From a checkpoint of a small transformer trained on Wikipedia: 0.78M parameters, a variant of Muon for these matrices.
Each number is 500 + 25 x the weight over its row's rms, rounded and kept within 0 to 999. Layers, rows and columns count from 0. Numbers have three digits each. The size before them is the row's rms in percent of the matrix's.

# layer 2 MLP up, 256x64, rms 0.337, rows 78-99, columns 0-63
102:552537494476493490517485498488466501500440542500499465476494507494503482526473539514517531491518499495476517506469548524496504520497485457420503563506519512480513492478508514479493504519487517
086:502475505439556515456476489543496489516499515515503497480489486516458465498491506518484498485483466481504484495533515500499520480484488462490469545524498585531537485485530503520519506510522504
095:513502483539540487493506501483545497515420494495520502481508501490480502495478484478530457499504542502455542491449497524522510553527505529515469505509523508477523508503493498541468471473489524
104:520517455532503536544542490460496530499478506475536487477470484446495513459478488496469480512533485520484504514467523493519502520494486549474471473462483489542499450492489482500505497519515474
063:471508461574507487500506507478499520515490500515474497503509506471514536535492465487487497571550481515491502483523517526464496516531542539496478500489490461459485501492509540486533498529509477
118:549505504505535517499526563522459513513471498486522455511495514492485535496496508474488537507507473529478505516464514558528508529525508501516537495476516497523516462508504536531458477496541526
107:542515542518535493462533503521503475508457500513515493511478494471530513518530473513463496508515489480509499518560496498522509470529468503495505504513549505463483573472476506500489455477523506
109:513516529510527494467516505499516536498505512474539500472488563465551532505531497508498510520486489466484548535519510482555469471499531467506495466519475525463478486479492518486519489485537476
116:469536500452507523546530524499477516463503504485514486544469466493505507517528522479488438524533536490526477480467500494459542496510471447493476493491499493465501511514499498482473461490497512
087:514506517550538543494474474553487519480492527515496456475506510460486490539512499507513501524498519507544450535497523455497526518485488537443480501506532494497518502500482505480483524463505467
105:476508496471499481512507526560505481500536521488491484526510514495466458478487535492495493527533534476436461497499497455502486495515480467483467463507492498495489487476462546501476532448491516
105:524469507527508507520521498460501468507537528541500515473507516463489474517509533503480519508524533469534514455484536514516520525511529518492484535543515465489520523439501452531472496504486507
108:506487515492530501503444509478530492486463524541489447484496508534490494479523512527500487480497538482448449504538528514509501460501512520484491524527477486508562503504473495493537476461529500
134:498497559513483503486494534562517477551497468506523476476509520514520541517476550476516482486499495498471519535513514505505515544528508482494480494495565491529515519511516508467521544484522498
099:512507567503499532506505522508514473520476484504502505477527537476481531489502500532554450501492498456497486474530493517517536483508532546508564529483517486510541486528508531511533491495494518
110:490513521504490510514469510525520497439507502522521461469478502474501515471482520440498492508493516422483488454497507501534499510495467535512495478549518467509524501523477531472525494529470491
091:554491509471481528495554508507520511529491494477485509488529514505516490549531511554484545505481532477493530483528471532497525538540500526486467505510510525538514485475456487484484493480464486
094:513486579478514486506463482473503557489462484479501501543537473473511473508497501492501477506479490466469478487519484521511481459489526505503470486498501499495534474479471528540511454465528494
098:530485455484545478493524488501501509496533523511490534500486491481458500515463549491437504505532483461516542505495504516487473537467507491525496511480460507494521490450464509470477542503511483
091:457515493495512469500483487513453492560484468534556489507449442461503491470451521462513510484489493487469488460506465483492530509488512478502492492524500499511511516493462522519482499477478507
085:520451513492491482487507552506452482477481506505495485500481464462512520533540516524485460510488518496535450507533534506504515488464459502482430513493487520499525497469530500475535505488510512
117:503479476458502500510499519511466495535506561513500484497483537495547475532493513518517494522521476477510499523505482572494508461493445512530502483459500462513500484481510493563527493499510520
# layer 2 MLP down (transposed), 256x64, rms 0.632, rows 78-98, columns 0-63
101:471473521531516490451506529528479509501519509514520489495510563458483507457489508484478464500506514502505504446494468520496489483553543482523457482515511472484518529513531455477501508516523528
104:516533515519524487504456543518480471483512519521497512553486546506490494508508506474498464545512485555502492467468493497495501547549516493512462490519491481488481490522538472511472505560497489
110:495546478482483507499456498529475492450508515504521481476491516474469472456489490527483542515484514530533472491489492500511469501513486478490483491557489482522477545475487485535512553464526463
105:548480520510513508523484549476494513524532472487496503517475524490478481488505457435476475511479500498465461493434466489513505501478527519545492510487479480510523491498531530498468495511547519
110:547518486527487500515482517515494458492500473498487505483518488477477477493508500421439517495528532491484481530485487473423509487490528516503482502474547493500523522473488503515458494512487525
125:461510464497548479536464453512486495510486485538540493461480525522497492495471493468521526485482498476491505469469449491477512515471489492510448523488512507537518534487513518536484534471474488
113:501507538514502485478476465471491530506450432457472490487502502513502526476499476488513521475497475497516482516478451518455514506506502516514448483508513471485494459494456553514514519464482493
113:508485528513462516505521505528515507502455511578497469478534540464485469509469498520498482490462512455468485487497466456470504501508508519497525474497516535449504515479496472502497527493472530
148:520508497541468491463498495485504472520516527507503507477512447504505424488489499490526535465463473497489468507494511462546499499477518526487502537527477556484480478510526469506466480501500533
104:529488508548496496458501497527505477483489515522529483517550496521488525526546516539505525496470509481541501523451485463500460486496481497506488477483449523509468510547483454492478529481477508
095:483464488514484510478487480495489506526480511482482481462478500477491507518508519442472517496489528499504496496491568507539481457527468496506517553559497469517479503440486482520458517514490499
104:506499480540491498521509491489472509505535488484516518540519533494441473493508494493510473491518505485470509483549504482502466489455504516535523447486517536490457507522499546504514431499498540
108:529458570477474496522493497540506474530542498506494504459545475465526522522503516478487519530487489520508490458449505523482481488500504506466529508501503515531488501506532491549516526535522488
166:468413474466522480480492486475516520502513479504503495503534485502486556527505499507506502475557532512511491520478484478528460484480522469500524506505538515528539514492513497526471470520507465
083:497494501467476472520498508486526481556538513445529487524508456524542486496492501464501448531492490512532514501504535531461496478545493524457479495512499511498497483519540479459510502495531487
063:521476499478481502498519527513455492514472513472485488480491533452494530514485488481488499448472469543473507488526459496519497510491522457508477487470494514457489509517483503470508513551479426
091:550514493514476495501515487484491466532484489510487510503489512533546549512518522489541513494480537495532473520514458472475525546497527477499525530518491460509530470491550523472487452496481517
093:467511510499489485478521503478534507524572516489506541524509507506471501456478508465522525481457456544511526484534482518539544493493510488531487518474450502501500451511502480491502470495512515
088:539490522510489555457498518534487510541491493479529489528519527494528555447495526480453482521515531492542526514501506512493501515529499464510547504503499495537508506479499481502475488516491445
093:531507505528496495476479535476558510480461522514491495531472494532522501492493523487494508504484460510537525531496534465525476489542493431487530518521504502459452486475511462516487508508490527
022:492532505510471501514492519500502524474549508538514533505495480480481518489547465437465488500472455498482496464527502484459493437507514493494511474501535492467498494509470492516474528537469472